{"n_layer": 13, "d_model": 64, "n_head": 1, "n_kv_head": 1, "head_dim": 64, "d_mlp": 256, "vocab_size": 5941, "activation": "gelu", "norm": "layernorm", "norm_place": "pre", "norm_eps": 1e-05, "positions": "rope", "rope_base": 28300.0, "rope_fraction": 0.25, "qk_norm": false, "attn_scale": 0.125, "bias": "all", "tie_embeddings": false, "parallel_block": true, "init": "normal", "init_std_qkv": 0.0825, "init_std_o": 0.102, "init_std_up": 0.118, "init_std_down": 0.118, "optimizer": "muon_hyperball", "lr": 0.00729, "beta1": 0.95, "weight_decay": 0.0, "lr_head": 0.00962, "grad_clip": 1.0, "warmup_steps": 200, "schedule": "wsd", "decay_fraction": 1.0, "decay_shape": "sqrt", "final_lr_fraction": 0.0, "batch_tokens": 16384, "seq_len": 256, "doc_mask": true, "z_loss": 1e-05, "train_tokens": 144000000, "steps": 8790, "dataset": "wikipedia_en"}
Each number is 128 + 24 x the weight over its row's rms, rounded and kept within 0 to 255. Layers, rows and columns count from 0. The size above them is the row's rms in percent of the matrix's.

# layer 4 MLP down, 64x256, rms 0.118, rows 0-63, columns 128-191
size [101 100  96  99  95  95 107 100 102 101 102 106 108 101 110  97 101  93  93 100 105 103  94 105 107 108  83 105  92 103 106 103  97  97  95 101  98  99 102 103 106  95 102  99  99 105  97 109  88  95 103 100 102 105 109  86  96  95  89 104  99  90 106  98]
[[161 110 121 118 142 149 127 153 150 116 119 133 129 102 122  73 124 135 147 114  91 110 140 121  91 138 123 111 136 158 133 124 139 125  86 120 134 116  91 131 107 116 105 120 169 133 136 151 125 130 116 112 131 147 171 139 113 115 142 118 107 146 128 122]
 [ 74 109 161 141 123 135 132 133  94 144 153  88 126 138  86 146 131 106 122 134 127 115 108 160 156 119 155 123 128 146 142 112 141 121 108 106  86 103 118 144 101 112 133 131 125 129 139 131 110 131 142 147 105 110 118 120 135 126 102 132 151 139 155 114]
 [130 151 145 121 134 140 125 111 173  86 134 119 146 160 124 132 127 122 116 127 165 137 150 143 100 146 102  97 138 135 104 174 114 144 134 128 145 101 153  89 136 117  92 106 124 128  90 143 123  88  91 117 118 157 152 143  93 120 142 153 129 180 125 123]
 [155 124 119 136 159 145 133 101 163 109 127  76 108  96 109 150 105 105  93 129  82 140 139 118 129 110  86 151 103 144 116 115 143 119 117 153 117 141 109 130 156 117 121 113 139  94  79  68 130 114 118  85 128 111 128 144 141 112 113 176 137 144 160 146]
 [ 93  81 175 124 114 186 124 173  96 139 111 122 115 115 139 172 164 104  74 105 149 125 119  84 151 132 117 133 142  81 139 144 143 147 139 134 140 140 162 129 136  88 127 116 131 105  97 127 138 135 139 104 111 159 135 112 109  90 158 107  97 105  96 124]
 [108 168 106 166 135 131  89 145 131  78 110 139  85 121 106 130 124 170 154 127 112 164 143 105 148 120 165 131 112 131 112 162  99 137 135 125 115 115 117 122 107 100 159 114 133 135 125 156 115 121 154 139  61 148 160 145 147  88 179 105 132  85 118  88]
 [113 101 107 124 137 151 148 163 153 123  91 109 173 144 118 115 118 119 158 115  84 104  92  88 138 142 157 133 110 137 131 135 111 132 135 119 100 142 105 122 135 152 109 151  96  94 136 141 139 141 152 138 107 143 145 138 149 100 161 161 125  97 134 103]
 [128 135 127 116 161 139 145 140 130 135 166 118 138 138 120 104 140 143 138 154 132 151 144 122 113 146 160 108 113 133 100 137 100 122 113 112  87 145 111 107 106 140  95  83 102 158 147  92 127 133 125 129 142 159 145 119 126 115 150 157 143 120 178 121]
 [125 125 101 148 136 117 157 125  96 101 135 140 139 155  57 115 116 136 152 124 135  99 117 122 146 137  97 135 133 166 145 136 113 153 144 185  93 115 148 126 164 113 127 108 116 166 153  90 116 165 157 113 112 119 141 112 144 168 115 108 132 142 117 140]
 [140 103 119 154 168 114 130 104 108 174 134 144 144 149 156 137 182  82 133 138 161 154 114 124 100 141 159 110 163 146 129 129 124  88 114 132 135 108 152  93 129 130 106 126 156 111 110 129 143 121  92 130 130 112 118 151 130 108 122 156 119 171 137  85]
 [121 133 117 125 132 139 131 162  87 113  99 166 100 130 108 132 143 114 114 170 137 143 173 130 152  84 118 106 104 104 129 101 112 137 124 124 143 140  88 109 145 119 135 167 114 181 126 159 105 149 119 118 136 152 165 163 124 133  80 107 124 154 134 125]
 [122 150 113 111 116 110 154 123 141 116 123 120 104 138 130 120 116 143 123 148 156 132 151 134 122 150 166 124  95 114 115  92 121 107 129 107 116 157 148 138 147 130 119 174 139 151 136 143 128 130 127 117 138 147 136 141 124 144 127  49 101 150 120 136]
 [107 122 132 137 108 109 104 128 150 127  76 128 105 156 125 111  99 138 148 125 115 119 153 127 148 124 154 104 147 142 124 121 129 155 128 133 141 149 131 161 146 122 157 148 124  99 133 182 148 137 138 129 139 137 123 115  97 144 130 106 125 106 101 111]
 [127 135  96 133 108 114 111 167  98 129 146 140  88  83 136 125 119 115  94 125 130 140  93 125 113 207 126 140 121  88 122 137 147 137 126 109 152 158 143 131 137 153 156 105  74 148 158 160 160 117 142 180 116 157 104 135 127 151 122 149 135  96 116 149]
 [141 158 155 131 154 121 141 152 115 167  83 109 128 152 137 125 108 114  85 125 111 123  84 133 140  94 100 163 143 128 117 128 136  96 170 152 156 127 139 111 132 129 146 189 168 142 115 150 153  73 150 146 101 177 127 147 108 139 133 144 104  90 120 143]
 [145 127 101 134  74 107  96 153 111 166 156 116 145 127 166 122 124 162 126 103 157 120  96 119 170 167 116 156 137 135 123 147  96 107 156 127 102 152 151 130 138 122 101 107 171 130  79 116 109 143 147 130 132 120 200 150 129 101 145 123  80 102 132  78]
 [109 136 113 131 163 149 150 141  82 110 112 126 152 100 155 138 144  93 124  91 119 148 149 107 108 130 119 122 140 110  93 130 123 134 107 109 119 122 114 133 106 154 104 101 154 137  84  84 102 133 134  99 168 141  93 137 140 163 138 129 142 112 120 118]
 [130 135 138 118 128 112 118 119 133  93 142 177 113 162  73 124 113 136 139 152 119 135 145 128  98 171 128 138 136 114 111 169 140  76  85 105 124 119 141 120 118  95 149 101  93  85 136 134 105 137 131  67 139 114 134 104 120 141 162 154 115 118  88 140]
 [102  83 151 129 119 149 128  72 125  95 124  98 116 137 149 111 112 111 109 122 132 118 130 114 126 105 125 140 143 117 139 133 177 100 168 125 182 166 155 115 104 151 121  84 161 149 153 152 130 134 102 134 134  82 117 135 120 128 149 169 111 135 124 135]
 [125 155 140 105 165 124 162 130 147 117 113 112 137 125 130 193 119 164 132  94 124  60 124 139 117  73 108  93 129 152 111 115 130 147 123 131 171  94 161 150 123 147 161 136 129 108 132 121 112 107 139 110 134 177  99 151 140 130  67 162 129 108 113 133]
 [137 144 125 125 131 127 129 108 127 154  78 101 129 120 161 135 129 147 143 160 100 156  96 120 100 177 121 132 128 133 129 140 142 138  67 148 133 151  95  72 110 144  96 142 139 121 126 118 137 153 143 136 129 121 116 141 102 112 134  67 124 137 103 136]
 [140 161 165 156 125 145 132 117  90 120 112 164 114 112 177 144 122 133 107 176 140 115 112 125 124 125 118 131 149 136 105 138 149 130  91 112 126 160 122 137 123 109  77 112 130 126 128  82 109 114 157 108  94 127 144 128 138 169 120 146 137 101  77 160]
 [162 153 117 119  99 125 104 147 145 145 118 174 145 119 121 124 107 125 118 112 118  79 169 133 132 150 128 150 130  90 126 118 117 128 132 115 160 121 135 126 146 116 125 127 122  98  98 191 130 117  84 129  94 100 134 116 168 130 121 127  79 168 113 121]
 [149 111 126 132 122 127 139 207 149  82 144 143 161  97 109 110 139  80 140 104  97 159 111 130 148 108 124 113 175 168  99 137 154 153 122 142 108 114 115 137 105 134 155 133 127 129 113 109 151 119 163  67 132 171 107 136  69 109  97  99 122 124 139 120]
 [174 133 163  74 146 111  71 120 136 106 125 136 124 165 153 133 156 119 155 155 173 120 152 106 123 121 163 146 145 112 129 132 125 124 135 141 172 150 117 128 163 118 137 127  99 130 130 129 124 173 109 124 152 156 131 108 116 101  64 117 100 121 111 152]
 [120  89  99 167 133 125 112 154 135 127 146 132 142 128 150 104  78 142  96  98 121 120 135 163  95  98 137 155 108 105 155 135 156 115 110 112 141 127 128 138  93 127 126 200 118 133  99 216 168 115 132 142 156 107 148 159 103 136 114 176 143 160 135 108]
 [125 151 141 112 115 135 143 122 130 186 111 129 139 105 142 125 137 119 108 129 116 117 126 111 126 119 151 117 128 102 130 109 109  99 148 120 110 115 125 143  84 102  79  92 117 162  87 104 127 128 105 124 164 138 135 137 112 107 138 116 129 128 143 137]
 [138 126 153 186 119 138 126  77 139 127 212 123 120 122 137 110 126 172 106  84 170 146 182 106 161 131 141 107 133 177 131  84 127 131 125 153  79 147 119 118 148 140 107  86 104 119 152 127 126 157 182 178 168  82 109 115 157  91 121 136 110 118 121 134]
 [131 120 107 106 141 132 109 135 145 146 168 138 154  93 109 115 170 113 109 111 135 143  91  99 101 110 155 126 109 123 118  72 126 169 114 171  91 130 140 107 143 110 142 129 133 127 113 111 167 144 154 129 149 133 158  94 136 136 143 145 170 122 148 157]
 [144 124 120 161 172 135 126 112  94 164 112 128 106 157 186 149 123 130 137 132 144 173 134  98 174 102 106  83 117  94 109 162 107 108 164 122 182 127 150 109  93 124 147 119 112 162 137 113 108 135  94 128 170  98 122 109 162 145 184  98 151 105 147 151]
 [162 139 104 169 131 122 126 102 104 144 118  85 151 148 151 109 149 111 131 130  94 123 147 153 100  80 155 161 105 123 108  97 136 178 135 112 121 122 150 137 135 124 137  88 106 137 137 105  93 124 100 123 105 134 129 105 107 127 112 170 129 122  72 150]
 [128 124 102 117 107 133 128 108 136 176 153 172 140 148 159 126 127 105 136 126 110 113 162 146 155 164 130 125  75 119 127 115 149  80 152 120 102 136 120 129 108 126 139 140 150 147 171 106  82 141 110 105 141 115 116 113 130 135 186 121 191 121 147 163]
 [140 175 182  98 112 115 153 127 112 138 112 118  93  93 122 161 163 141 115 123 104 133 131 156 124 121 113 164 112 121 155 115 133 145 146 113 161 106 142 135 119 129 145 127 134  88 110 123 104  70 132  98 101 115 135 149 100 101 136 196 111 121 122 105]
 [107 118 132  80 107 120 119 116 140 141  96 144 157 109 136 104 103 167 105  71  89  95 101 126 145 107 121 123 178 146 115 147  96 169 128 157 116 125 109  98 144 124 124 159 145 119 105 141 178 135 122 129 101 193 112 131 105 117 128 151 160 121 139  95]
 [117  83 139 152 115 124 127 156  78 126 167 151 135 136 131 116 132 130 103 123 162 155 129 157 148 143  84 127 170  87 167 146  94 124 108 109 115 133  82 150 132 106 101 131 132 128  99 161 145 144 155 136 121 161 110 152 158 159  89 130  88 164 136  79]
 [107 149 151 139  96  84 125  65 138 143 103  99 148 130 137 155 109 150 144 160 139  93 113 130 111 105 109 127 123 128 115 140 119 145 125 138 171 147 150 134 121 146 130  64  82 135 130 166 114 147  96 127 123 107  79 141 150 153 100  92 115 134 141 103]
 [145 157 118 108 136 124 125 139 147  97 138 157 151 155 125 149 158 139 171  72 103 179 122 107 109  97  99 102 152 143  99 111 106 219 115 130 135 120 146 144 151 174 139 124  90 132 104 113 107 125 136 140 133 152 155 127 154 140 106  77 133 114 101  96]
 [137 111 124 147 118 143 119  86 120 125 116 126 136 143 131 111 105 110  83 134 181 154 146 156 125 130 128 103 133 120 129 142 145 118  87 128 151 124 165 109 131 157 100 126  89 150 156 196 120 128 154 115 127  61 140 161 106 112 143 105 143 144 135 154]
 [157 119 116 163 109  96 151 112 114  99 107 142 105 155 129 151 172 149 130 144 135 114 101 119  78 122 111 153 145 113 138 149 144 117 105 167 154 164 112 105 124 120 160 137 117 158 159 107  93 166  97 143 134  80 136 132 107 119 155  75 128 158 156 109]
 [112 144 163 109 101 100 146  90 130 137 111 130 107 133 114 120 150 122 130 161 108 135 137 179 153 134 116 158 100 200 130 107  96 131 145 147 161 137 150 192 145 107 152 133 145 152 113 130 102 135 119 115 129 117 120 138 137 170 173 106 168 111 136 130]
 [140 111 105 142 143 119 130 124 129  88  89 149 140 115 153 156 132 135 108 119 166 107 136 120 148 131 170 166 146 116 112 129 134 129 145 116 124 157 141 145 131 107 161 116 136 100 158 152 134 142 149 130 147 138 179 109  78 148 115 102 110 149 172 143]
 [ 92 123 163 141 120 124 129 141 110 110 152  74 131 115 126  99 105 124 156 166 105 113  65 135 124 136  86 143 148  98  95 130 120 120 119 110 139  81 113 134 110 131 133 146 110  92 102  91 140  92 118 166 147 148 164  61 156 141  90 132 121 104 125 134]
 [151 141 114 128 118  80 148 119  92 130 131 107 113 117 165 167 110  63 146 151 121 125 100 132 120 109 135 162 128 131 175 111 153 157 162 113 171 153 147 127 120 136 172 127 115 119 138 119 125 114 125  94 127  99 103 166 147 120 122 147 132 129 141 156]
 [131 144 173 133  99 145 108  88  89  84 110 189 137 129 135 130 128 101 136 112 148 155 102 125 186 119 102 146 147 138 130 109 128 135 158 159 120 124 118 136 131 163 140 144 128 157 179 127 126 134 129 140 123 147 116 122 167 155 150 127 140 138 110 114]
 [132 157  84 142 128 119 114 173 126 120  81 136  84  95 127 182 127 144 114 115 119  79 126 113  85 142 103 113 144  93 119 113 123 158  76 136 142 150 160 115 133 116 138 124 135 115 149 129 171 143 126 139  98 131  98  95  69 129 149  75 143 133 135 122]
 [110 130 131 161 129 103 109 156 137 139 126  96 121 100 118 106 159 110 152  87  95 128 115 110 129 126 158 103  78 149 144 141 119 130 152 126 141 127 116 115 126 143 161 123 163 133 127 124 154 147 127 122 111 136 108  96 136 124 111 103 156 136 158 165]
 [132  97 113 163 164 134 142 151 155 109 181 147 179 104  85 113 101 119 171 112  97 149 108 141 107 116 102  90 125 103 143 189 119 151 158 127 116 110 123 136 175 106 127 150 103  86 127 114  98 113 139 174 118 121 131 144 142 127 148 136 124  86 122 127]
 [116 123 154 105 124 145 122  90 152 151 178 104 114 121 113 121 139 148 143 184 100 121 123  99 109 123 111 137 131 105 157 126 145 127 125 134 124 117 142 143 120 185 134 119 141 121 124 123 124 147 155 146 197 149 112  88 147 153 105 122 144 134 141 130]
 [133 114  98 109 125 102 138 136 106 128 147  81 104 105 136 114 146 112 127 118 105 105 165 128 136 133 144 107 133 119 135 150 108 100 132  98  82 116 137 125 116 102 160 141 152 109 158 109 135 138 149  99 140 128 121 132 131 127 116 154 140 144 137 104]
 [125 131 110 125  89 123 128 100  75 139  84 141  86 131 161 117 101 138 125 174  87 155 115 150 143 141 151  67 115 153 153 155 150 122 150 118 108 150 112 105 146 117 132 133 113 152 127 111 101 112  96 123 135 113 110  68 156 130 104  81 130 157 130 165]
 [120 136 140  99 164 132  81 145 143 117 142 150 141 146 156 140 153 141 105 125 152 123 126 135 162 124 144 123 145 176 136 145 148 146 135 110 148 111 130 116 168 137 146 138 124 140 132 123 119 121 120 102 137 106 102 165 162 151 136  98 134 128 151 101]
 [139 121 139 106 142 142  96 119 147  86 171 118 115 121 109 137 126 166 121 214 146 126 133 156 138 124 149 157 118 138 148  96 112 157 116 167 110 154  67 142 167 143 132 142 149 122 127 117 105 130 103 163 156 121 126 104 146  97  94 106 138 130 186 148]
 [125  99 128  70 106 133 120 115 133 117 102 144  83 145 136 126 137 115 137 136 147 102 100 125  97 146 172 128  89 152 117  89 133 128 123 114 174 123  90 116 143 136 127 127 119  87 139 120 153 119 141 107  93 143 153  98 101 125 109 167 109 146 105 130]
 [129 162 146 113 112 130 117 159 133 133 198 174 131 122 122 151 147  97  86  81 102 155 133 113 150 157 110 133 120 122 141 132 135 107 115 116 115  91 104 137 143 129  98  97 123 148 102 131  66 140 143 188 140 110 158 116 125 107 123 167 157  92 155 120]
 [101 119  97 104 122 127 110 169 110 148 151  90 133  53 127 107 113 129 161  97 148  84 170 123 112 119 112 129 142  80 122  99 141  76 137 121 125 128 100 122  75 120 125 103  99 157 135 131 156 120 109 142 110 113 173  97 141 144 150 151  87 138  88 137]
 [111 116 120 153 126  71 118 119 146 187 169 131  94 117 149 101 169 127 117  94 125 130 119 149 154 145 145 122 154 162 143 112 121 109  86 143 119 141 123 143 128 110 114  94 108 103 133 139 150 103 119 174 109  86  97 177 145 123 117 160 146 167  77 126]
 [136 164 119 116 132 150 163  77 126 151 130 158  88 106 106 154 121 141 127 116 138 148 150  97 123 154 148 133  61 141 160 142 136 126 124 129 133 101 119  94 120 141 128 126 166 155 114 123 131 139 142 140 145 115 112 154 101 127 149 172 136 134 155  91]
 [126 111 108 118 128 125 130 151 155 160 146  72 147 137 119 155 183 155 148 137 101 170  90 117 138 124  95 117 113 135 106 121 120 129 134 139 101 138 163 162 118 141 154  75 152  98 130 113 139 153 146 162 130 114 139 132 142 143 158 126 164 131 108 102]
 [158 165 147 151 135 148 120 123 196 147 129 133 171 140 155 124 108 149 173 190 110 133 162 143  86 107 133 131 161 105 134 194 121  87 129 129 157 141 111 124 161 133 138 116 102 144  89 156 135  96 102 126 127 139 100 139 108  88 134 137 111 127 123  89]
 [113 120 125 141 160 150 135 112 106 146 129 145 148 110  85 121 120 132 137 124 125 137 120 108 142 120 111 131 128 134  93 176 173 143 139  99 109 147 144 118 137 113 123 147 150 130 103 130 122 156 120 106 126  87 121 132 130 104 143 176 131  75 145 118]
 [133 135  90 145 159 173 161 135 174 128 136  62 168 163 110 157 126 119 120  88 164 156 126  97 136  98 155 138 124 122 151 120 164  74 166 159 124 127 118 162  95 125 123 166 122 117 158 138 133 125 127 118 166 134 102 108 130 143 116 144 116 109 135 107]
 [123 116 107 119 130 167 125 137 133 138 101 137  94 147 111 138  86 135 141 101 121 125 148 118 150 144 125 155 122 133 101 133 149 159 149  92 129 130 147 128 123 145 165 128 155 160 172 105 189 143 148 111 104 105 125 102 151 116 143 104  89 114 118 126]
 [123 111 111 117 146 110 123 117 145 134 123 119 118  99  77 135 135 138  96 113 177 125 159 133 134 149 152 136 123 115 148 123 118 124 132 110 130 102 146 148  79 160  90 158 151 180  79 124 131  84 113 135 113 115 124 133 140 134 136 122 186 125 128 151]
 [128 144 161  97 128  91 170 145 151 106 124 102 123 156 131 126 143 137 170 176 145 132 167 173  95 132  94 155 122 180 106 114  93 132 148 171 134 106 110 161 143 130 121 135 184 121 156 104 118 115 114 100 154 123 154 124 135 142 106 137 125 149 163 147]]